python train.py --n_layer=12 --activation="swiglu" --init_std_up=0.0773 --optimizer="muon_variant"
Each number is 500 + 25 x the weight over its row's rms, rounded and kept within 0 to 999. Layers, rows and columns count from 0. Numbers have three digits each. The size before them is the row's rms in percent of the matrix's.

# layer 8 attention query, 64x64, rms 0.413, rows 0-21, columns 0-63
094:536491477501532505498512457504525520472447476513485452526489504494492541545459518509524478481502469495502471487507485514489536508524502504532498463493517475479545470512477486462542516556509514
119:517495499522466526486513477504467509504430530508482444511527518491478479503507476484536464481511491538505509462525532511510540496506512458445521472522478523500513513502526513483470505545496536
140:480457538526498511499467518516490539495441489489547520525480488517427494459508463518458504563523509486472503502492477506502519485530496483528476510507497490482499505499544519518530509508511482
128:530504496481550498528546514465484461533526488453518524463504511496499506471506535528482513513496507471526486525479498466507457483460488496466526517514481493550489498523499457534493530455485500
080:520509487493458485542522484474486517537559473524470490482539510524517473521483485466505497510503537450489522520479521484525465517455491467473532507505520493450498537491483517526481507480515524
071:483506499472468459519478529486529462533538476511479560497533464523521485496500507487488503503489541481491495547462508490494504463474528509504501506484576519498491494489473457488537475509490507
065:512490494499502459528522464499485499512535493508502507470530516505496487523464501504488508520503547399528508492470508483504513524491480465468545507478534472495522535457509504540503517488494528
068:494498493490479465508497549518533446560510520494505557476532492470507464500497509512478515515505525493494536490497528480450486493502485546467522473529549473504475506490507463485528495472490506
067:488516479507494519480480526501499496521481532489504549521500472494489482460526474511493512491506483576487498524529486507496457479497542549528474518504441515537457472523476502472488520511533487
083:474505496475534518471487477526498527450486514495516501515452472456507511501505501481542519501481472508519460517503489525532558515490516475523464542480444539514527506484483513500505506531462480
098:500475437466523507464449464531511490476478512511503520522499491450507544501516489476521494513544464501491529493501492514502508530503507516510499479522514544476555465521495560483499503469493509
116:528478531524477503466530522508548504478452497483514443481480514530517494524513516458505488484526482491498465501539473512492518501509494508541490503443501459496491477511502504477554471552507501
093:476450550511494539484490500526495480476481512482520522487465473446518501503538494465501502481461495540495443504547522502530535493476488483533489524503498529499501487521498505493522522549479468
073:499487522493509501495515523512481527463455499515510486467489490556539534514473523538498459502476529477494511510485496552533512489507474471455484512515523464476526511486506428525495504468516512
118:463482506509475476524452486515506515506521475525477502512535555438446533485488475478485522538493513486521509495503514487491529532512489470491503479517535494503517493480549488518526500484449539
082:519508469535488505502509488504510466512493535479525524477500483462520487479524493493488501467541493486484503535501489444498467489509531566572522549489479477504488479510457523507474521526503490
114:484506485514522543496519462540505475509484462466484477522500456470489517485478471506506515452481493486495506498486506468524496473499548529476543496510526469557565508499487482504548511497503518
094:538488521446505486501528474479482515526540466533485507468481567474478480504489501479496491533497486475494473501521487521494502551482489472508454494502511508466467514497514555508486462518519537
109:478483478492487505474452462534507500491460514506497486518492498452496499532470508496509497481486493545476497519545506521470519544534500511545447506495516501524524463504499501466493450560515497
076:494470489521554540484502504505492499477509496496537525488488482533477477535507534503487537487491460517522477516490499492551456473453491531465485484532519539475551505491487526499466529469513514
112:497487467503516500531499490505526473516516483513491484458481495508527525516481540479463479505554433467535520553512532498502444500502487499521482529507486535492507469499522510531493479463470470
095:499507512511530511519490502472489511505490457560442476530509501535449503517468515494471502485457497490494465490484487541475528512551519490473487490482521504518537540470526472505510469496503542
# layer 8 attention key, 64x64, rms 0.402, rows 0-20, columns 0-63
101:535503522519523511499485478505471497531517520497510549515503501522550484504512454494466447437483553475497485497521500478504512455475533496515528487471508510523454523506515486484544490472493491
092:519539470503485470478547513531484467471509482487506522496505472473488528469512513543519444536528502486478544477488506477490505501487485510496494515540536522525501457549468498476506479516522454
115:534478503511462489527505462505471525507497474460467478526504537466489491519535512483526471494532490463522519477516513494481512540530481505517572505503494458509493460498470536470511462519516502
103:489498516503480518478503506524489499502504493490470462524515499473542456505529478516506522480504541496499477459563518496506491455511520495488532481511451448466500544564499509503508513530463506
073:500473495497539536468492459494521518503505506479487473516508515531502462472506468510454562502518509514524461485483461476494512526507523464491551501501476510510474506453526503526512552482476531
086:465502502485476529448522510463525509495488493488538481505509517554458476486452446508492533477501472501480499452497506527515532486500510494512466490504473502505493525494507544567521521483513514
061:509483500507521501495481493480525481558560534496484469505484516493497497432536485525499495481544521498515530472503472479493494500494488487488538507490481515527452470461513502509490573477482503
087:496491512498507479517522515485424497514497478520502519522517511527484483502496484508508531516510527470511479448465460481475493508551534500519495469492529465477511527474524541480532457484516553
072:501499472492522510483535512551498490489458472529482540526539482526502466537446495497488508481440508468489483491503527507508501503519525489507476510514526510484535513520485498489517414501520509
081:499489513514520518514522488486488537517469516510533510457484493512559508478515540448516482492523483470491484559537515498485508491448486503445469517516505485525510501483541509487511453469487479
115:525467515492506491508500519506466486526471471492535489489485494472505512529466495517532491470480535529463511515520511486483519526509502494483463496512548511475542493469462488441535458535556503
112:517484471461505513496508503500487478475469471501574542487466494524532519481451514526508493480518486501504491472490526490528498515469517456486514482495453514522548506520537498518470484462542501
111:477491549469483532533513454525558522500484513488528464496473491493501477497504469497513452531511522488488535471528526500494502484514503505463497464506525544510513494491504515448541443499507495
096:503501522529491491517495480464488490480491536464513477486495503447533506445517512518473487555517531528547508499549483470527490495490482511471527488491454516494478497497497496513524571510510475
092:501510512473497525460481481476504460515475530510458508564522499503510488552510534476514509502509486511553498509484520519516532489542477471499486520541485453468484504486467496514462535510470478
102:467491484528493502498489502528483495505513489548492505553509524482464523544515451518514508466463531489467468493516522554505536497517505463530479504495521481461524495490495485502517425506500504
117:513511503512493520466464529496504521491469517498536537470507480503513511507534503538562485526472522483493481483466474521499505463484536487502455458523513542508488483543478505447544481511490492
094:483475500525533512549500477498503494546500500500505549486488496564481480491514464440497471499491545463483510492487496505482465480463546495487495485487522523558484521478534482498530494487515504
082:533524506498522484490495494538475469480458481508483485515468514477488492526515471487557500523457486502502502503460505517502545475519553521563467459514529469508477469492505472490512485470511522
120:480470513508517530511517507474515492516545479481513490474461467536558469488516510499501510510480483499540490495491495492531497432484481503444527503499484514534453509522482499543499554490474511
105:534520528464524496521514449544501505506537500442492498510491504472518441507515527515467498466509517515509508484476491523506484468504536527493524539493498474465466526520525493458491539473471504